From a checkpoint of a small transformer trained on Wikipedia: RMSNorm before each block, 3192 steps.
Each number is 500 + 25 x the weight over its row's rms, rounded and kept within 0 to 999. Layers, rows and columns count from 0. Numbers have three digits each. The size before them is the row's rms in percent of the matrix's.

# layer 4 attention query, 128x160, rms 0.0698, rows 0-80, columns 0-79
130:486501497486444472535517462498525500452528470469506504518522483500535503504537513473513484515502465477485491519476460479511503475489539507510484502459461468509510490447449523480478515437496414475522466503516502473488516481514491533475454516
091:480509494490455505525513470490492491481523475468492528511518496535548494465552501478488490520500492452500481527488434510511488473472520525523480542487433485506517459483461505503476511446487442528505467518496499468499496487512521519487493509
053:508512507477482530546499490506484502489520498466500485493512534486494500419504510488507514512496510471532439511484471528501508508491527532519482488487487508487503511512482486502510522469548482514517470531477466504474504508522536514515527514
071:507484518507560514465477525524497471547466509532495492498499520529498494471492495494531510478485554534531495482530535528485536499482503471489504493515559503471481505541529460507512485550505554508469513495485538540499478514480491485511530490
062:450510523497544517505491529493520459576458483525477468486462523560485504482472483504513505502474523531493503509496527519490539495507486504483467487512532521455480505548542497506534502528490547491541498521502530517506475556505491444501513500
068:479468511450467478489507470511462488480513467489471547520530474508519501536537475480528465496488452468499498517459460472523475492490526485528505492496491501493488502451453489466468486468483462438507510503501524508510520488500487532473459506
081:540538508499527527484470514500538498505469508515499518529498517463484506413497498550492513499493528503509494502514513528488534508548484516486451460499532540492518520533541490511518538517505550528478482472449529496484480487501528517535534488
067:479464524473533509460463514530485536504478512526502555524487485537486498531451484520495463481448551523520483484498537500469508494534490494516470482517538526473483492506527497472516521562497521508480545519479533520509500500499470486516505500
102:462492488547544523519513463493526466535527516515513483539511514454493494486513516515462510517527496546520485438505498506503463489481478482505483464486473490492493492502511496501450501482494470503504521509478520452523520503467550479485454518
112:505542499499504510491481515536521510466463502507525530499540513478492488499484511527482509482476505464513470504488486545501465503542473540526483505465498518461530547545520503505529517544504517530444444477498505507475509476515499563538558488
081:483494493515481472491517501533517481514521489526512507482549508534511511543463449497490540517471463514512500483485535523532482510526511478509464486468485483478494485448489518494475461461501470525513511501493519540472485468495494543493472509
089:513532480493473492528489460466474524472467511532506507463538497514502496537507460513539505471494508462489503506502486506472472515511491512523525499489516524527529559510469524471501523497522504528460469481505505471513475470551437550506492490
096:486447490507503509485532535501489501524518513514516474484526517515462497502504548471529487544492473512503520497483480478545472492503472466503491486532495484496486495498514509467501451513489451457540525506517493470488500485527495463480494487
082:533544482482485528536507470543536510539505534471520497495512476505507497508521548522546530509522501510516528552490485520498525485504502545448479497529498467472498457501546478511466466478518483487480520450487473515519523506473513504487505482
087:522556499507522510494440487550497498511460527493501511465507498542487516519502466497536523480523519493505502482532501499489482484490507520496469499456502479480508484474532462508498504500531519468447532512511508501538518477482518464482506458
079:513532499504533480516497500508510514509508486469542508466485478501527500516478529497446473500557494492470503516524526512534464455468507518496525546498519488538492491509533510524425475488471508525508508512494500489537524504466520515518508508
117:481510471540513494502481462505458485472498514516512473458482535475478492504477473488475470487505529510512485513499523517558488467522494528542547465472492526517508496544510514493506527524517531525487478561489485479489509501479503445517558453
113:480522530473508494505514499534532483499524501469509510459503488490485497502471460472564501465486495535487525520527481482507487518497512479547521482497522493504507455486500517481478457509516504401486513459534508532465505468531475532458458490
095:485468468489469520537523450471501486453518488504505495549516461477515477506520499488507489504498484493502511537509451456536481475474534498526511505516454496516477513499483534498487482502504477505464493485508491463488514470482452505494527523
081:494468503523500501529470545514511480473494477472475473496517508487453497483487478511501527467484502521514480522499479485478518547500510475469465527510516511517491500523478511496492521507539550493483488477465475515475471469519508504493508499
117:496487468503496483532476497475522462466501500510510545491516478508514501466484497508569513540520466537518495499508490492528462498473507488485544526523530460493515460501529536508468457544558504425499534487518510512511495518495514509462486500
098:518543488465522507538488496530507478478474488456520502494493518531509484494453521515529488533522476485517524525475483507524521494501475512491520546478528490490478520496477512489468485513553514502560534495524481517514459465481540517484474452
110:561530492505509498505452463528485466478478456492532445482533517491516486468471479486531491509478503446499512518514498522519513495485479523480466461494479517502493522501498492493558517517539520457474473489498488509478523492537471481516497441
121:463485514542522507511513498466494496494507531482490486510476482488503488532520513485500500545471432557507507509494501522545502497499476490505507514516531482456472521491492474506417465534472512501534524503512447498502541441485488520526480532
108:523553517490508481511498529453525485483459481478485520476531515473523513485488462510501491486501472521502468498512493547524507551516511501442486471510503467504544481561530486539513510503463540478511485505469504552482508482500524469490491479
103:493560497505535498506493497494465459465492496508508536509539488484470492484485491497509468534475457522554475484517536468503484464519465489516514497520511484526507517516522494512514491548518551536543495522524535524508498461507524481475481522
097:497502510480443486517487519470497484524512519497427466479501517505508520463528458502496499444526537491483527484456460483498542532484494500481465489448526473529533449505507516519522497518466495439483481497487465526513491497508524519505502484
100:489520472535526501505541552524526541502506522477517492532515508486524479523512522497478465490523492524515522494485446521564499499535534493493529503509517514490548455530478534523477482496475491483517488484544529491476526442494485468501490539
095:536510471500501496476473482493496465481469465501515476531502493487488525512490498529492516496527477467480488514538539481471496492485528502487432453471503510533496495499511543532530510511506494512489502499497519514539495516506542553496459530
110:542501521517511485444492558543491558534499521506484436456478508497486558509530470473474518473513506477490494524471472505497520493498487511473478482514516520525520518504484525524491505512500473508492440495498469485517518459523499508518494557
127:535508504496558522478514509499497506503481473509490505498474492540528468476443506466525511537450510464492469507520500497498520547488545509489472516492499519496472528477460486464505499515544497470521509451535514486527474483441513522512510469
119:518507497499464488513476508474463478528480512470502462494518507477509523513532482506491514447500486434518498494462489528476525516498469524476464492502526507559515486487493527498534537493529513479494455462462490508493512496511481488495493516
119:532500514533509457494507516496472514457513535491512503506498518460524492486475503541496479499467542531541480493453481529509540506490497420485537501515508508528459494474509513503495486530537532479505519468520525495507514483482483476466488493
119:534463483483501497498489501480513487498486508517460509528521487496497438490512487521503507467505500483511536467481511468470542517478506508490516522506504521530481522476474505495545525476488501484477502542527532465529483486502503477501491522
102:468514499503497527541554520470473487470512483485512497491485529511522471483478538539451510473486498528506505469431473521507493491493508502498464523484486503548528520520494475472515489496505519514470516468489511470530463466523473496528516471
117:455502494496502506505487477521529466544510532475535527528498484499532488469501505496510509586461487513506504500522475522548495544505540480514532523524502493469476463488511508487489440501547497450511511480492488511502542529484520499532475518
105:537483493483541515478495530510490522528465483515478496470498489510499487514497501496520546493505484467512467484523500496485511556527513522486492501534527527524488512539437467510489470508502525505465507476517499501485508486508446495505515516
119:470464512504495493511539491454499489419501447463529517519475487474529447467510537496536470535463496517476496530518483473543465482457502508496526515512488478482469505481507490477513516505479464508541526487516506437506508485478513492458502490
131:507479496504505504460501505498476527524486520480525508521492493496485484496486517480477499549476485510495453510523470503540481507485543465494470520513505507522470501454489520476482449470510476522510479549489533498542452497456563508480490490
117:471517485519488530475489542521505513501488526524507489469491541482517500486465493512498509486507518536523495472469498491507499514498507442473519497502498518457505427529498464495510479493485507477480543460471510474491537516502493524519450508
104:523461478490501482468480530528489509479471527551514510507465504460446528486538472544446474476510528466517492467474555509491504482537484547494475509548491498477497491467519494559529523498472548532499473476536507501460489506485528490511504521
110:500548507508503488475534490524485503517477509487479440488505558507488510463545485502488505452528505507488478489492517497519497502514421485513455469481488523539533469514512494489544546484523477492518490495446495496478455522474538509493522486
117:486545469438512512484470527468517494510503509485540526515516524531507507462483490532510491542513520482543547524502548505460499475468482521546443500532532476477490525529526559515484514524496531473519519508494478524480452499547494471515494507
117:490506476462539503526528505479428484519523532510489469527513500451505511493496489499532440486471514542546531475487510464472488501517511508488529496465524516509527509486533484519520526518486467504521530505487493447469493502485492522526519487
127:536532499518461469503512448503507511484519433469483527523483493502485484492491491475535507464533496480485490535497449503487514457502486499531460514478483467510551515490479528493528548486521515550492451535538514498503534447501485508484500525
110:486538474484510549527526484505490463522481471489489484481456528533527482464444489528546499472493542513563521522522535519521448531476496513563505493460492485486513456514468500485533526511487541453498467507492510482526475471507484471517524505
122:507476482497505499509513519484500506527490506498524498486496508500502447499490497509514550509469482529541473510486505517525483478506494497467512521459544487444529512505535493516503499483477497502482509538481496463499475528470544532481536488
137:498481484495471459467505446501493536501539497495491489480510546520465506534506478467500513508537448472473484513502486474544526463519498512507482515469516463493511451448503557519461483531501484499500493492507490520521456500489517491519481522
146:518529498455498533519526488499488502497478481497530508497533456586521477481497491487511526491501484469535499494513479506485505513452521460500506504542515464511500518491482491502482481475505498512488511481505541539537467487489468505505486472
107:498538512477539532497505493497497478476481459441506516478494466507505479490509510467518513503474490489541501523491534514490490475499510556546477473492525474463495506516434456485492490508548512477540505467506476518477527485459485496469505459
140:528476484518531480459503504486482517514527467494461496518504515483514497492502546471453490520490510491461489556503472508535530501503520507498518532493505476497476457497495534491473471481461504510526527509495518512486500553518504481483521506
130:507509490480510501501493487511474517528519503458539501515529501531495468508509535461483556511451470465475490505468511492531489531489521476526483483472510513499515497452504479488502488495547495531527537491502501497453460498511470491471492496
122:480531467489511512492494523492523488507539519526526487454455529448504532488490464521502481461525555520539539506516501536582486468456506498548479532511533484499497463520559529533572515515457509462479454519503502494498531500493502471483496517
119:490524463505520528533478461505458534487486500453533504491467477472482458510475529524436514513507493463488504517461516515496505491501463547507513527508511533463509548497506497478497498536516534566510516519474498477515482483494498517525491508
129:514489497532493493485520474508505552536530505502516456499488506512460551523509487501489496480538505482445460507463557498522500494528478468501490485491474533497464466489520465511520456506505534490487512442512494508496448490480516498485540476
116:493503515473501472453486523494545559501503472511470500474491533511500553469529453511463481500535499423495496489534510505512525509498480495508488435495485509494523479466490534554527532476488524460453492511516504536506476537511537451542483500
117:516452469475536484472497489490500510492568488535479459482473502507503497531473473528489467462514506521464510489508530539525503492522474510473476546489531480475504519499497516535466528521472531470472517472501454537438506486458499435522508513
119:487533482494510520512478526486569478508510529459497520528530469495549490481519517486516505474522541526532520484508461521502507521471509488532491506500534494544517502487509482525540474463458520477448475505511518476498477470518533521497489544
116:440528520499511495487521511505483528512482505491472536518529466517502481530502518487515505473451501509500506520491474544486477506507472477522492508514502504524530500538517463483500533462444514531511518448487553462513495509479453535501514482
123:465558511481478548518490497496509449510455509510517527504501476495544492499528527535532507497497511568545490457501499490515493486480484480484467464497496478480499462521517494514510497475468518530524498485475496534524500496519474520472487534
103:539551476477497506505559475521493506530536444493524496492518539511527463490456480528520506449504488472517503452506513552497479497508466466521501476497499509513518484488490490481527523523499538507503503476492473531477459494502500508498484500
107:471470485496465500490511484502508480539493562521538459509468485513508509500525511504495542498515497487478468493478494466501525496523446512513476474496488542475501456469517523518504493514547485497473495501492488527523515527476525488505511503
130:486493502522504483452567514497566497457511492476471497498508517468491501487545540497494460486533497486488535496466488506496501444495517517505497477506456478463516518497507510533451502513457499501545489505519484520519526486502519509522469504
126:471513538494518506541475492506499488527476495481526520483488498512487460514478513527520522474496528541529504462516502560547467502494488521509507516514507488455498487501532440443461437461451468532486508518477533512493508508497485505492481527
120:529499490519511494524493474462475502486503505490468509519492493545530483529484491475512497523431488493518488532507489478532482526430534472518506501491507504516456514512457529488475504502515500534521514485501531497512520501464483515477524467
093:514497524494533513530494489443515505474419526482513546481498460506508433515509545496516525541514482477478524484515508502505497538466527511498486547525520512535484527492493475461467502462505464481489523502455522501511503508493485474491502462
114:508483479486500491490493536535491480477515490508486471484522520465504491504485502534496499481507491503498488462488544544477503478527481526482482475481463467490554483535512527551568516462464522523524496473500484506475490503537511512519493529
141:496479458487456476480464520530496491511474522517480497476512530462498522493544485526487493469534514483508494457473516518479514496525448526447460483482506476475552472528529511542539519458477481494461471490473508503507489516519498512525472518
122:486514479504453487454505529515507483544536487533499468507487531484504527511509461527524486512534527536501470473488531494496516498555462506518498478468485478507497477488521523557521534489499492492460467504505457505498493543511493482514457490
086:488550504482525506503489490451492505524482498533493503503491437498500471535480502486528532522511513517505489465516529529470500486464498476494464468489487488544485493508491458513496515489480467527507553534532559466486510498464483532488512528
122:529490516523469489439474505507506514513517520508493489519504523475482551500540482513454525453537533482477500476503474542474545477564452529469513474478502522486506487501519478524533498499501532507469440506481443502483508544513515493539475501
093:510467475485504484462464503535511495468502499529510515477571519529460514461534473532527511484501479531521487477518546478498524493513462520541506482485485495478505495533504494489490512504478506472479519494460540509487516518530484488547459502
083:510476481516515509514473500484480518503479456530519525505490470519529464484471485515487470545456492533505502487509469461484454539500506526530481510508487504452491510470540537479522512480500494516452451539535505464474525509518529512454467521
087:518531538533537488504516495439532512507486506530465478521482468509511489548492453516540524536464474501482449502539499514506517515502517480450484544514504507519516547518490536519481489523535521490493456519507490475539500487473509485500508489
099:512493459470497477505480494520516521531505482475471515457530486532456533513517473511510494492506497540587494474530520508489490499492490497523538487488504499515495493522493545522482486536482487477500485492454547520521483485507447500487488529
086:461527515489536520510536494481499500502447479493464519537451466542544457513457501483494507511489464498512510504543474463519476560476520518530501481508496486506472496487483521490467466506514515482507530526505511499503451466478518472493499488
080:510502474499534502514556516504493483520501511532463513520499508565527466496453524465505483538470458469512507478521514483486497484459559507560510519501507462505508525446477470473485512488464484525491522523516491529508480497520488521493522460
097:527527526499497499520519502474455546486470491487525523471483480554546478515481480517496533534466486508500518525486513502481480498460551479533489536500556494505492532490482483457494481491511484499522530523535516478508500509438533480466535510
098:469513470504507484506512457508465512486500493506513534492513473522494472533514479501550506538473498517500478485541527464518490521458509458516521509505518487465488518475483511498468493518500508533513557526545525466512485481487467506478472484
087:562509539526490486539486437454508557505495485496485485561478449524490499487502462498548492509497526461509511522521511475530486498504531494509458472523513521513469508501464487496468515503496478512506501560506529464537499473455520486473508513
079:444479544477519514480482479531503479502515525592485448473496476480484521507505447520485474474523496498449488508496467516505473491502507477520494545498496519452527519451516496480549497498474477508471505506499472478464521530478487491505515505